Part of a small language model's weights.
Architecture: RMSNorm before each block, rotary positions, biases, tied embeddings, attention and MLP in parallel.
Training: a variant of Adam for these matrices, 128M tokens, 11216 steps.
Each number is 128 + 32 x the weight over its row's rms, rounded and kept within 0 to 255. Layers, rows and columns count from 0. Numbers have three digits each. The size before them is the row's rms in percent of the matrix's.

# up: layer 3 MLP up, 768x192, rms 0.0721, rows 359-458, columns 128-191
# down: layer 3 MLP down (transposed), 768x192, rms 0.0616, rows 359-458, columns 128-191
up359 107:160143114164140208083199147109117116189163118204145174134161142106084076141080102147160151095102095104103107107127141068112182086124108149155103152104120160133148129117138119119160163156100072
down359 106:135118139057144116098103134138139172122123106065131087144155132174127106161124100142138145130158105103122162235121136134185099174098130114125159087145138147121051138180129139156123173130110135
up360 094:162133125150089145046159150167139114129144136094162141169176126077133136095105137092134140125118121124151134078152077136159194229126132099131143103089124162137138135041149163092116149196147150
down360 094:164144145129128104118131121113103038166139178154087123044092102162163135103102128038126141118138114145164083163160112099141182096140149102161169085117093091107079108162148053149161067169108109
up361 092:133089132133095069141111125176130118161107141138166110055165102111132102141154127102092165126135098119152087165063089107129133123171090118176136140116132081164114140169103129121166165146134157
down361 098:135126082136136144138131192095164131136130134142115192189075141088125146149113134165157086118114127186135185101120172115178075108142141144123107138094166145099096107120141151139121110099129176
up362 097:182132135162144086092137099179116145127086126212187167145156107149159141174107139135132171102119147190082072102098141119134198140148151196151110067117100119097140149079141151107117106116100107
down362 095:118109097127135180151156157077189131133091100194152155147131148140065139139122100160099050113093123131150134111129137090179101154176130102147150151111130180146117082146117160110197134088111126
up363 102:109208126109092160136137036186102124122123162092160171127156186145084096121088146123076113085155111143147115127081124087161095166139108106124109142187119112126142098099105119073128110096194162
down363 097:123086109116159093112129105091195143091177064151066071168184088134146123129160126142132125144148154144129141206171136113127149172092129141133169109103099126122151165133133078113158143146059163
up364 092:122130152046145122164070099111104105125154136169090170183105109146089154142157110140131163163181105117138121169135135155093120112094131103112107168118101087130150105127126131173135177142103208
down364 095:132141100187119128170116146118109168156134055047127108115134205131182124154161157130138176114129096114138153104104155166174120123153164146128147132114107179107174107103123116070123149126138126
up365 101:114119110109081197164146158161134122149112112152132192048129150107077137145144171107142154131134104122144172129148127107151097094169153167134082131115128104140162134064172182096184121133152150
down365 097:089117179180179094080124135187107136171184133165153117156112112111156147078132102109091128118148213155091150114156100118116063151136124140142105067122123124160139146155120150108087148112090151
up366 102:151090095173135118136195160144150130121109100138157133120144146053169119122107189101133199146069193102161139114059136151166151121100097158125166106107124121177157109057077109095118103112092100
down366 106:212076088150158124176155124109091099127094119088140099090085108073138116141149103077127140136166109173106155117032131128134168135203178106123172124127190151118155128125170085130134181096163090
up367 100:109110159186102134149095093138113144188109078092153144163196132062178149131145118138101117138146077156129098199124113079123141171055184132151170116076067150121075101187141113150109167160088140
down367 100:101107090134048125140142136197126140122190105124053102131174134109095127107162156160116116126114145126147112140107171128067190081128140140116099124183085197134127143113107101144094135124087102
up368 099:156148109089139149126113163127091138137127124084082147118141145170113120123084147144110124096131154057128135218130102107134114169016161133136161179198126148084124125164117160069072127127092184
down368 094:133122117119121138106076163150094086147136176122111128124078152140123123155150111114202164117142167094219128114138162123131131087179114140100180086129135100132145188152060097165112114115164182
up369 088:060155120168139090139145102113135091152100111070124082094165135136195073148092146155142105145061130176167135175083126043178123170124144109134113098150128141124170135100137099107098168171134077
down369 093:179098063081074171122161163133109138133159152178098130090120134133076166066150125162091119126186132037118138085162131116105135147164092150107153100137142156109125130094071107122154115122107202
up370 099:102151083091104087153128115140142124226082132136156168132140119085158107139129125121129104146129100151115014169136120121156100202068161127122148113111134181133117175080132101140154116146167087
down370 101:112090136119101108105106090147112137088114154088129139104126102157154131110157013133122092077132115142146188086088164100102149087156124123109118109085127118080123132169141125150083145122161125
up371 102:134129091164122114105132139125116141130129154155041125149122084146173145086136148151141111093132112188134152141177109162087141180151131102126083183110146086096087174107047141067157188110081083
down371 104:109105115094099196192115026140112165094109101076180140079102160172128219087151121130155098136079130117160089118128142112135144123132087117102131113119163161147188096184111184168184144121154166
up372 100:098146143087157158085128130088061211103151050121087155126129154096165074135139170149105135110132148088165132137100162125100162165145138245143187137122104114138106173131093061137122144102148066
down372 103:132197148108129125084128146154158127129121095184120077129114092150135139151135083151147126065118132093075119168180099105144074108131094112158177135140128076122165121112148116131166087140173156
up373 103:121107099093157112115107112185161138202150148173110103167190090138152107132136134124076088103089045150121096106124179112127106171143137195155168109123129168136120119139152189170146155196127138
down373 098:166109105142151102181121180061076140092122107154122143117075177103064137148149106158085107129160161113175166138155120181134171094128111123193138110132132111106156090142083111088090121130130107
up374 102:131100104074100170124108095164088111164137141147088115122114107141111065107065122124159185123099074172131166147120179206160105163162099088143171077169152191085149145157181134156077147121165185
down374 102:111091139093133118135159087182132148104123090102103156151065134183177115085171137106124139145132095162106177157077120123155131153120132127115051114184124151155112090130144112136219135169126095
up375 099:128153108108102137122129169135105124091087063124131185112155104076113161119118117152053136176123155025127137109170119125144081136188147117098112105136083149123149115135115120090097125108173106
down375 099:072078104158207114135103071147139104136135121128148100143145175168162077098185157157138157107140118136121127147102174112107129147089100148128129140143133105121098099192152176182123171154154130
up376 100:083134025133128103139131133094102100145117084164184154194166180135124123074126129074159150172107105099095110122122192126118151179084138094133142120126093155141139135086105176139177174147129139
down376 105:104108178084109135143103109106123100089115095152179154103099156158166120145138002152165181105141154148174156151101080096166109104183120115152110146108199157129115110076148128130120130144117121
up377 119:124163116125156208124113135073136097199087146143156094127133169114098161067137117098112125137107082173111128116184131056179144128100160151132116144181107140122178113131091136148133180186172122
down377 124:154126106134134161096142093055163133118119075122122089143165143104137143125188090149134130145140166111141127105056157185132126134102137117115145129098143106154135147095133169116113055140121156
up378 094:137138165167101112081124107131112125053117151131137159150130148141133147099187118206165112161122109084066134108094146091097158137096132246118183117154109122096160123075135135093112133162146195
down378 097:135143121152139217099099195162127155132088121106129127149139101152113124135071156116104137096133130129145157133123118129176152103183142066146121097173137130109104176122123158131148103059062080
up379 091:119168112062148120118101170175133105089146146161080111059176129133112115120126149115116137153083120146135076105094131165086077126140166104124084231123102143122118168131132096127096151081148127
down379 092:170107107135134128135124124091045096132183092098171176112117156113140110133127133090105082094072170165147117083114125187120150154126096148130181109119082171108153066132188162115102131114146168
up380 101:133161123097169049141172176128134145173087210195097119134129156100108126093123139110170116160124097161105132070125137144089089117152107146088177203152090119122145129122116110117080142151166148
down380 098:132122088168073171099120131111119143088206180091164160144103140163195159169107134144180169104108155197129121142126080118169157118105128099185130116123125133115085168150099122126127108112096122
up381 100:097202089128074135158141096070082125132121128152112166140129157120114105163127176128141121095103154194138082146125113056143091144126079152147100135155125156097115126077127114112136157122165072
down381 100:135138173081166163120105128140149161126095118077158072081106177159161102155130072177075137101138145078101170096126114155087084127126098136131142140097143116098129148182099127108126166142113108
up382 095:137133126111145178161107118083108177184159157141112194189132163139075097122150151143126164136103066101130048131061111125086173155152155153122174161139134118125094126070030126153100182150134144
down382 099:137118104115168121159127151153128158159167070142061185140107081059138056110109173158109148115138124123150185176137152113183129121132195173115121141069221130114087148144147096153109088125137125
up383 098:142076149082130132153130157144110156169092097169092126083090123101104126105077163098156106129073141120125119200112141184157153126172096114126125150094100126142144126142171116101133161105157163
down383 093:096199182155187151102134122145167170137155093075132156098133162108151097113126114139116068161099148150132144113138146124119118128114102164158115118114120106120184088161139134125090110105124091
up384 103:105154118131135147144109177147117144150206141136069140127143150122074136119071139107103167136054148111111099141131125160140148143117100150088174136126130165077137138148155157102171155101124176
down384 096:131107090117128085146108128184112104092162156103087142126105168169109097150148122132083201096165195087212074119099126141150118077163094108073161144091143130170079136140118088095107153117126159
up385 099:117178096169126140146157159130133083104111115141120095086103085051151124139118127083122178097122097080099137165133131135122127118109118179143162178177099176089140099147104102048149087152131169
down385 105:152080157056113103104107099108128155172186136162080086108109167132107105159087198190142140198133146140174140116125113131144084122113108165149106074135115078138136160120101161164099145093173106
up386 098:074122132086088120149132125143104147156141104141197163111128077142124086111078143137124033069136085139114156149145107114071125136149175157147139177153084134109123082153106108102152121081064119
down386 095:134164094102111131076124129066173147119156117128144104082112156123205146147176108123160123207196176088161129127129149135180138135092065113039137145085154117170160115113164123185164154117143154
up387 095:129180073088128109145128169192104116114124129134104108148143167080112094085113113133093096157149101129121086144142137097158100154142141128111096109168100112088118154141102137164114169128132187
down387 096:103145131140167097122132125128163128151121102083185143114102141106116084092164083148126178094080159129136173094086111155100136145124146073116125158141136132108187129147089165102155160154135074
up388 108:117159149093156106150128149098131180129129159136151150113122143117157109124161139100135064134108062061097130082161147146119183143120147089143116131134068173183136099089106101096153126186138110
down388 099:141102115134108116077128063161076123157161137144079115094129145152109155082138109161126161163148159120132137171123142147069120127071119138152132138109095146101091112148118113158048174134103110
up389 106:048141140138139140121105142136101176152156132184126148113103124133143123173085179153105113123093105132148086124140106115094181191122173179140124128120132156138127080155117089093150148100098166
down389 113:113114109168117133146107126063190132157099064159134134154111134184123104119111114181106121104074210160048170134168143091094152158119105120121091125135127161078196172139132105145096118144122106
up390 109:133089128132141102145153122131157169132157163155133153079151139128095057142157092118138105159134113050139080157077105122109158144161167113120088159105092181116083114080099197106177151126111094
down390 105:105156130164141131076137079125150148071180143166166123161162091158156183134136143098106192106133119132119067122140105137125160179114151120123167076117089129134151062097120171090100122075093174
up391 098:155108072108087140111115084065096190196194138131125110133129121124136123061128196126177170134116166104130102135106111118134115141154127149120214154149089121121111082129096139118093155076131123
down391 091:156162144160158208134152216158087142078117154141115114130117146109121148168105129162124079152114155098120121168094133125149127167080151099159092171095137089191123106130145126133134105118164118
up392 101:175099115101151116134143145157143136128065149111113149069107134145149112120131103145098144151103052113125119102057105148134037139173113119120133127076148072115143165196086111078162170120100150
down392 103:076156092174126082198145074094095089121143116182142090155162171116123101119152136153136112159183117140126118194143154105160181119115134100089110157109092166138091091091164101145108165151116086
up393 091:108137140085138128139113138111129122161177190116100139171148134145172125058141095139118157150111074168100126072108125069164121185106080140114169080119081155137135156134131160151147154174112136
down393 090:070098198166091161101132131145145143112169105178121078061081164071119111149147140116161117115109152138110059198162143110117135061136164114175093157105161111097157086136091135143111137102163095
up394 092:117126072103164084111110145167151124138171114085118178143161083118160062143087143091119102096110112131158064108099124098082136088192147162115156156067142132120120122142119130114128134142074097
down394 089:170160117220094139199087088107147104203154146127177132090086139152067167184123152136147169145151165059134137111134178127160147170113081104130107126176149068162077106145170098103189097108142127
up395 095:080195091123125124081133159132092088225081071134080102080159122162177098137105117109155143098078118171142103091134173136125083124098150123102178086140127117112154131132142076093100084106138150
down395 098:155127093151086176125158098171133118097115151177139129174148138164102088132143153196140136174111106148139127150123123107154182199113104101116056152112138165184141139091078167106127115110131191
up396 098:098138097150106167143118083151107132117112125124172137122161124123166098200121143127105098083096066123146132194128082109108129145165123199185070152036114102073152119077100107160168155081141086
down396 100:106099097107138117104109119207180154137212094119124192145128130129138098171081103090042134087128099074128145091213178098135099080096149109051154072099095142150107123149102113113154059151173100
up397 106:133126109123129153128129181138079153183118191155120144144126110061109064100066157143078162146102081039069127121104124105078078085111132139158117085159096170124106080116135142124166110072051064
down397 110:091066108172116144102161131098154111096122140134114173150152149130187109145130204183141102180100162131121162113095127177119177123108115160108236151154153115097106136100046075185074123092166074
up398 100:087138137136187106132201110206109142164174139149121140173127075136083107120160126103139162135125062133134087119139090110127070162115188129109134122126155106119172165104113140164174089142143112
down398 100:201145122151061126124108190069193093156141147110153133117180213123111132121123133166107116193088158154105156147085168137161117113120140077133162134105135075092141173151094111114072103139127106
up399 098:076179146075219131101092153086098109113165191175090098097131091095106109115141134126162181133064139129133101099160148127134144121110096108143207188164127089077158132181163165086134097120085209
down399 099:108117135154099104106196160124135083116106104123161124162180153113128162146104151123168077135115160106140064137154146119162174114101103142123075114067100098105109158132151180114106086114150071
up400 107:080124085106123147116147142154126168128173120143111171167157083113131132102131193094154145119060122094136142114176144131161113046131161227188156069158133219171121157102121148184195119108127106
down400 109:091132134190138134147154176139147140102057075115100085124079146080118109158101095132125112118132101130134101102169179130141131130161100112091197146105143120084110055128186136149112136072146096
up401 099:187101086131182115094129142109126082124107128091108123103149159086126142082110145154086139112105104140093100140068184120064129119137138121114123168119135151116130158157095114083069123158135142
down401 093:121094129088115142178098100141076122142137082128119143135142165121132107155168144151076145155151107088157160075161107164133173175116088160134154107184119126147198136125129053170135148121134089
up402 100:107174128165166156109151102113152093103034199085118157144112136061088106113121143074109131116102130111145146101131153119188067151173135125103133166061137121072110088141159079196161164143150120
down402 093:165139178132058103152060088086138149155160147120075163118164102185124142140077149138118150157139125089106103163128134160086115089091117069122091077144116121083137111222123131112117119073068116
up403 104:077140089130195130135145144144126104132128181107182185148143120106105130108106119061147199125086112110105079154114153071168129171172179140107131104108164128077147170085126136111118199170183122
down403 112:117138090141076109163158122081130128132084149098141155151121080104180127158139150124142156091073086124119151063052109221152132116144149119146154171112091115131154141133124112146136083133137118
up404 108:176123079086134129131117148172091085114107129167058119105090110117130129157172138125154139135145137060099159155137144185155115124105127121118138137151120200058074189125119104132083100199066110
down404 109:158111133129082164139178176090067085133136174106110122111115098104073139116104161125106109140176192111135135109133116130136144078175080090134102154176079181147161184149190116084144170120146149
up405 100:126137110177091185145116173099101148110146084145135127118177137122151161137143126135177073104127159070140036119069105121137166133172139139172081167071079098182156123104099092102226151187148055
down405 101:132104108040067130146131101172115115207151143106094108160110082127080173149107134112148176123136073103133200121141116113064116152154125126105200142195126123080130090107101099077079108139091139
up406 099:145126104099134097160182124122087126183112124160157164092079090116035131096175191104125148148112100112099119157095157132121147127144072150150160131190095155120143196143117175088116154126118150
down406 094:146157120147085140158118120107102126091117172134122137173140167122117140131140092106146146113173098127153126190133060115094110137117096163121154163106180128163122088089138083119119157135173077
up407 097:096102166155094109150044086161134152152147151155126088102099132101114096150095117121151213144141185096119087122131143095130126144142128147167149150067094139143140155174151172079180162148144121
down407 096:128146163100101126150117113078126162143147159115161098162122138144156126117116156137086106138120182143117162092096125076113111129103172113146181089115114133150176143157090127073124162088117085
up408 100:126129119074151150137166116185164139115157090128186149134165088117167117126127125111134140157104105081143040107126141079097176074146142118166058143082102166131127107066106135111123138148068101
down408 101:148131132125117168105136071137138166106128130108068127138121121059150148121097139143138138154149123184108175124099087168114114178167130118138110123156138072120071136153081067192128182131123145
up409 101:102121105132076072127140128143116188095113150114167131114163123168145156133185110121074114141191155133104108157078115150138111154110183069220109095113078112091132138101105110119111109135106102
down409 104:142132101168101154171118165072123091038134086077118131088051108114137113182145114111098185158140106113137135121218124118116105121122147129074163108110115129143133131116167145172112146093209101
up410 111:091155125061141145082126108135145135138157099163123157081105133139105079098071142181153111138067132108123112098138104141116155139145104169097167158140115191099135173122040133154163174149105114
down410 114:060102109157120193140139186104109176097130112185136109117116185134127130114131142137149132159112115090086061099114085131153109146139119114091157177110069090152151127158165107106124172120137186
up411 098:155167096153141157116131117080118105136058127165160139156107063175122141163130184117112124118067100103081103133145135086124146178149121135189073123168153155154165101127088194173083147132169062
down411 097:101097118085115097151094126191114129154192086173122094133112176128204145124106033139155109125093149151144142122125100127094152134146093134075186119094084080110053117125144030101124115132126146
up412 101:071157055089148155097093109171182111132135173122153108145097144099150099126097176123106132122056105153146133111159115121152119111071078163161161112106118156128158110096142158110087139099126154
down412 102:159110173100083134109094171135081128136144139111131156083080083082099156138130084151191098132144128142128097130141149149146186070156152156048136172103178147126120134141143093126170126052123130
up413 103:128117141092156098082197136127154144126122120157179137138153110158141106106195145096092158154140138089143114102092111083177119094169127152175125150139041107165162140141121146069099147116069155
down413 105:127108125157153189156159050130112118109122137125140137087131075065208141091083137172093188168133086151092134116163109119119207145147081163089140112106130091148129119118098133141167145117149116
up414 100:158122114158146137101117058120114109201155098125140101128188145118147071127113178145095127136088044103135115122125127134130103088085107158175100132145086155116173139052028161181130175131056121
down414 105:119129088093133131104156133158194160116153102191120150080044131108155139135147130111170132122136137085092111127081141223090154113139181143097081127089128087143169149179116113086130174138120101
up415 100:117125078139112142104103127198096159131115180155095082133162157114101198165132110079114138115111121132150153129139104094117197188113141154185166080123107149080119149132096108034090156078143146
down415 094:113114123055095119101059111097100112076076161125128081110128093119132145179116133171147093125145121179109107210066153102113141138134171185162107127171167110068133151150102128112141129142147164
up416 108:118211161101136151086125094061152109181094161140109099086134127125112117069079106065120100181073092150105071147140177166102119137104139120184211100118141120112105173053143143130124159122177102
down416 106:152126102094146127147113163115070111138049146097134145179112131180120143127168159108139109098093107159154091128110150136159109155159105106141118156129191165176159079159132082079130152156161168
up417 097:113093097169115125129130115177153154100118106123108093061179122111132133124121169096152083120080150159092104089114148104150148122079179123109144131094143112114087159159182159077122149135092112
down417 097:150145114116119094148116151071148096093127133155153121116171073101055085136089137111122068143106164137122176134107141122134101091115100144136138107162088089102064107117119126088178092176166071
up418 112:077172137150119157094167163107114146108137165126146091071154098097189118173048126110092112130145145071134064127091073132118150146144142179150121097117140191154183143126148115106081167155135146
down418 120:126135120120079125125197145120152136055124150103124113115177083179177110090211158066153154120114128122164098165160063110125076098132158126119137128146120135108186131139156089178139131125106145
up419 108:119088115059138111064075125061149080152145137109164209171169140146169122126119127164126077129058086085100067159123163119115131120175139121117108119094110132099107115108157135105154132164137088
down419 107:139104081124123156153175129126123106158108144186120135065114152097091067140149136145100087062111088096154170165143091118151152138108135097158158084145166107126148096151133101129128134152122135
up420 100:066122108160120165145161122120095106147085098106111125131133141094083102139130153072137154157115108135108079162132137102165119137117125095145128141075095154058179140144160116075173096111141087
down420 101:182149126166182136097113143119072086148188147157107147121098167173126144117123166169184166159144096145070125138072095118150156091159056095176087170158131162150114088138104117151163206131123101
up421 099:158107154156135119116103078167078141116122175171138173094114077129159136126160137154082055100087106130120133135168167098154114122113121177201159088131078115165160092138149124147154131142161157
down421 103:106149038088167099136123120135188094151131114082090072120137182109177129142097121108138166110193170146123156134148032186102116115101161090113119115122126149109111148181063146125158183043083133
up422 100:140132133141141124123124095051107145080117092119110152167180119125102100102152145163143050145074143151125132089042155137165113114169134146159091162091137152119117077137112158148090111147149071
down422 095:161135146138115079160159064126115106119192154144147106090157082102134136099060130143120155110134076088101223119157115127069042099094122137091114127106143127128080071141091064134110151142142129
up423 103:131144144175094164143115123170128095197108104219138130139162138116066150081113144122113182114075060145140028090123129108165138137108076116163147120146080102156129138156115114154089136127156146
down423 106:113143145115099122106105051131081134210163165155153132106178106123146113143127170135139161117164127148091136177149159137142127126107096121091130130183102132182122104106106158125116117143115104
up424 103:131148115147156100128142099071098085183074220182135136101094108110113099106128153171125136208124077066145084077128163133145109095156107133157160152109114141092147154133077115160098127159083108
down424 104:101115093129105131148153145158113114139147131143109123155137074168154129169093187113144139088094125156108097174143088063071144116167121069124107048181117155133096142117141126118165134110153193
up425 100:113099095157119196146142185124078138130167123145082173068154070171205119151115144086161171104111101115101073192126113089103196129110125122167119129147104100184129131150172147108143176149140107
down425 098:137141201085129151102132100142202137163122133090152108115095164111111114121129118191116093140111104185169134108181098123072088144152127113139146126202157064087126143155155140190089134158078112
up426 106:129148153137203173144121137082084107123121160105164174152141179128078110157111165147097178098124065150096112124128134091123132083118069112090131134156094101138148081120125166126132131177114130
down426 106:183117071143089108175104114110156128137101085129207145091161179143142146180211151088107131134122187144144179149091156159144135176132120148173151116157179171089133122107097123160107131088095161
up427 103:066161083060136214129097115128093153093117116081112168121126103090126156150110201100118163116099132121134113160084189099173127143137207186172169074137126108192146156124107101082171120132115093
down427 103:137090108093143111117100116124179114108134148047148147105109158102140152173113115110134158121197095184073126099072108136146001161102097103162116143186136109187143114143171178146106159133140133
up428 096:085156095108150090149114114188131147096169090111134151110205133145097145149154133157168139103165067140131125168031100089095131191127170104097107237097136148104111144097105104109128126131121088
down428 092:159099111123174162125108173155144146053116127112142110152087128099159175136145093160154073065139175096126135066175184127139087171189127151144148086145111154154167152120137163136149163159078133
up429 102:133146111161144183097116086121117113118137091139150167109181132124100170096115165156110150092056102150108096148104145105184133183117118207133141091126100221151130122120156176150120123076132153
down429 113:150176123079127170153187167091137158110102110149169151082132121173113055156125135126126083161145107153131157125133112110155143159123131151170087081079129130162138151125082129182159067112118085
up430 093:085119142121111103081142225115128137090142096142137104132101078145112167156084122079130148107164082087105140120084109197153121167100133116148135152146152149106156166110132097109145162158118150
down430 094:166132222175157126090127090127195134123165129117160142183173118117117119103102097154152122137151174122172083125143225109135169115138149087123093061118178139129097116125140119153119106159132091
up431 105:137108152146086163124081158182077156121118129211074161046117091133075129119151070095071124070120127125104146191155101115132066106133132142154151136127093143125117155108139120191101110103101164
down431 104:157083058122102098087151119095109158126165177078139104135161115153185114143168145126148159158142129106129161165120145146136133104045107139072174111165141158149129133125154137100139110166141167
up432 099:119143186124180117087106182120193115077170174207130152089126161178099103117130124109140095138161089121103146126122086198113136080064128121128161186180121144111134112117048125099117148120098152
down432 105:115103097083121161091123121120049150154163078112125168107116137119126158136182109141122171140110171154118164121102213100170075208152132127138125157117134110199159159096167140156163123083119112
up433 095:128155165127142120130121200112119145173119104213122118174147081051168149153132188135125154201063117139150092167170096125126128134163171094169108141107116058104157127172173144119160098127159130
down433 096:127077073141083095137107080120109179089122140040191202136061116110123132144100097125082110080142139155101152100133154161178117158078166169144079137111118159092073133075122171136107141104169068
up434 103:116121113186042139122128177173082159101176184170107164075181126083069129139068151116085127199086146160115106103097100130072174126122146147166137107078124145180157105129123103201139127115154186
down434 106:144120158055158091164149143136117102109122120097142127113152171126136111083171111193150110109104171148088112146081165190182204102147189138143090199116111183140170109144090150162078089198149124
up435 096:131125159099087164161153144134080161068090165150175161124174104109139151132139177145101136097068126082135080116087088106103128104217114076151095172086072117120136137115160158124185146105077150
down435 094:054077143146164178133182121198175127111080146132131119136087146068150130084111136124150093133128065122113104135152164140129096157097143182144096108100138173184119088122139165143147132050110155
up436 100:088127065122147147112145122146112139095168124131096139165120149092127081143145126113137160172125118140130091182160165118090194138088121136146188150121153097134212101117119171125163139118221097
down436 093:156086152144155122158114153068128120109155171176112192103192122160144190169158139152155146134086141063114126134140111142124130134111117082116091068159126112061154193110159072108146097120070160
up437 100:110165156123139176183132120141113156156104151130157199149156155110130201130175148078123210113147089140141103112122116147097146165084113151140148106104125110145111095080121048108101131138151126
down437 091:170137130148115145107101152131124136124178155138084184128152153121111143117063114101071140114121145085096104111107142122125097084157091157067091179110116107151095131108145166147153172152166167
up438 101:131116137109167168110138163092138129152093134156189153101138144083128139130098115094154160138110155133112102142141072117119172165122100101131156170119113114046131109162118112139172109114112134
down438 101:100117187068141134125068177116157206134136130186075130115089136088163132113091147087148147115125195161135120139131099148166151099119123084143143095128085059132094088127105153123154140112130087
up439 097:082155159134147110055181164154083093157119178121098148170129069139135128118176153133150143144152130209147080134179103139155105121121116094127131119112130067162134074060122158154160147062160095
down439 093:141072105115113165224123120056086115117108126120152154104121120160139173127102146108120145121064107130107132128127124131135140110118104119131120115111170165107081125149100067070111133204158149
up440 107:108153182146144118140141128082129127101103134105156097125101164091105174152120150107099115130164079144130160188154169182123100131096101100121119142147104166144125184133101170110077112149118078
down440 113:145102168186110140163130114119156086114196128118138150106140149141115119071165087140125143153098148141140117093119154108132129120083118223147116147084121118162121077152091111158134104140139055
up441 099:092174077109128151124164137166072144166147086151157137115103082097074112088106092078084128194118143207134094081183152129163132187121114133183121162180087116118117115135099097170102115172143131
down441 095:154131119147162081113122168056111143116188141155154086117157130116126134146134129138133163082114063160117069125119127123097109150137138139184092069118114154127152091095072139099142122155184156
up442 107:153150155116136154124161094186146132127088105206149110151205131133113152134110171164160142183172127098122166143124100157097172149076203183163200097136138182121126153175139160085077135063121154
down442 103:147171111085199162143153160159123108029106094180164147103137129122195125111160131151123189146143144137175133114144102111147141140132187112094100130094162099124133065063192153121125114181126114
up443 092:165155134113081105081138113126122124164157085115083165138161146042068145119118088102124099168073088073138147126095140120137100198154125091187155091057113129098153146124140173139120132145093131
down443 089:124145156153096139135170167101078165122056162152111093074075145172111130112163169171117173155132144093096152120161135140142176137101126137115081103107112129106164126121119135128132124113148156
up444 093:179162144133158139118138096099070146145186125136079116078111114095121043112120126178145179154184105136145111069075192130126098109082118129104148113102124148074098161139090149086085095113117132
down444 092:139203078125070128185182111102122149111071068122121122118149186118155158122124125106098121114102127108151176108118070144159119171109097156123113140126077150101148123092161159138108145122096193
up445 104:080181144126134157121175099189066150129162135154137169108178110163107084138114105054095146121136146107156081150143096187093172200096096149113168101152177221138151105090117070152135109082167115
down445 103:152169151181125147107163124088107159056146145126108109136171112086092109119144106101129067163162127127095101107151150143148058074101156084151134106118156139157091118101084157125119137110159117
up446 099:116088119172122162159107125173111098121106179136163120116088111132069108147090114078170181161053099114102089140173091157158151133171123113134163201078130095097132137107110080108134146158080132
down446 104:127160098073113077095087134157120179140202092169115131096194094175118130147128088141120165133144144166098121158058140159176114113090174107108051078149089123121119140129161103182184096142113112
up447 099:102118139129083141134183106086122132146104182134170125152206170147104067103162103142121073105144089071110068157118095134125171124187140136140062152128103183079125148068167144086150131137099097
down447 100:073075141121143111127108128096104113082127092127127064150093118125114097135111100123095117124128088138142149123140120165076143113117177082163113136062126136125139111088112084147115202156194171
up448 100:106114119108139148116147156104086092127147116110152107114113150127148079095121141113161152150060098139086104140171087108181200179080101099129134148165136139112152110104162107151142218146104106
down448 103:116100160154068097143063115123116182175108100149079159133124146121138099128137095144096152140097134135084106134046124129112123133140127120119092092131149092141085158132116128177156055194084124
up449 099:193165130130159131110141113077133114115067153220083144093202181114118132120152111115174123155117104101133117106087187136189127137116141164092197110111048142112138172141128189150097113174084142
down449 095:130056130103126137194093126174123165086067087127158126086149158105163138147150122118143173077096121102101167090153114141144177116091154139126082129089133092143126103117108085139117095162144146
up450 095:149166104094102119120130126152120179144111126144193110122145109160079136141147164123145152070119149087129094141119206166152186138095138174115215146079117163101135148119091167117122134139118169
down450 098:122117135116132153083148125187133090134134129118173175123105102090163088052126138113133108086105160138127133163087141118118108096148131116107142132102121178145123194129171089129110189095120080
up451 096:129127117155102108126119110088108161112162083091162121058146163164073119146132148178106097153164123154154110131065145138121171115065090154171098143201048188127125174140131088154102194129143137
down451 095:212146102144162074151108114098183120127125163129172108122067153116157152139167122102122122137131109111141146143103174157077107077175118086067164133177180086157122080115144103125065118149113085
up452 105:124149111174156162125104099155081139133129114122134123122124100115087098097097103043105148109088161154155110073169168094099076114086134131085163101110134161139206151090116161091127143100096111
down452 104:082133126122115125134140131114131158101120122137202114143129110115184145119096094153159136176209143108103122129139151124139094095110134114122132060122070103140126144174132170169148114142080202
up453 105:158155147027097097093134132142128147158096133129163142084132139176163175118120155143116139130152143077141127112094093171106157150108126170111097135156098147115184115146129117146163163155195143
down453 113:147112141147151126179128134082109137153092173136172110145117125172053087114157120135103065196147070188107170166141099088106106099068112112114136170101147125136089177150119075180147151149074095
up454 093:186124094118167092085129172132152124151118093158096158172165087075102111078098177110129048205172090190066110134119137088144118163076173139144167134140086144038134131090172094124146143129083134
down454 101:107114133106106192084116111090128107090131140120120155085118187151179125143150113152102128050097123125140133106114108172152107110204070139137142123136110133155174113146092143084178133137164168
up455 104:131138122109083160094090163110055134106129209099146136192185110100190126119077144119128104145097136097159101240094086113121145169154110096134118157047079114154091162157131100116166135103147149
down455 100:123144095107128125127166126185074150179089112067150131123097130087089107112161113164085181133089124124099070013132186192137161127072071139153130152170095117162138077139121164174159110114111157
up456 098:106150080089157098172172133102113100159153117140145115132171135140153117143085167164142153090049160136098093105147154179153136140187179106099119198121100130113113131162101129196135166139115119
down456 096:156194164210180093114088100109147097110096117131152032127074136126157105156104101192131137125133111115153137140130119085083075142155089108109140127148078132164105135128132124113119152134166180
up457 099:140115130129158116107155128163072142089118114111155178074110126087102155164059125058112126133157101154108145116104130172106129204135107119141086091050134098152094159152140126144149119065155124
down457 101:086129121077163127116108140024117081122168103134184092131071120162173103114096132188153139082172103135145055162139129074090173129115160091075170132136102082118131105100155094110106134208186146
up458 103:057116147117126090104080177111148132094134162060127085154147085123178138118074141170116088149100145123106081108151134142128108108156112126133092117111080154110149096180080170134072176120126111
down458 100:140139115147117106145150104141128139136155187150158143119159064144129174106137131050105087136144103123158078108177118116116107160148144140112113122174157137152108090102163116158126048096176199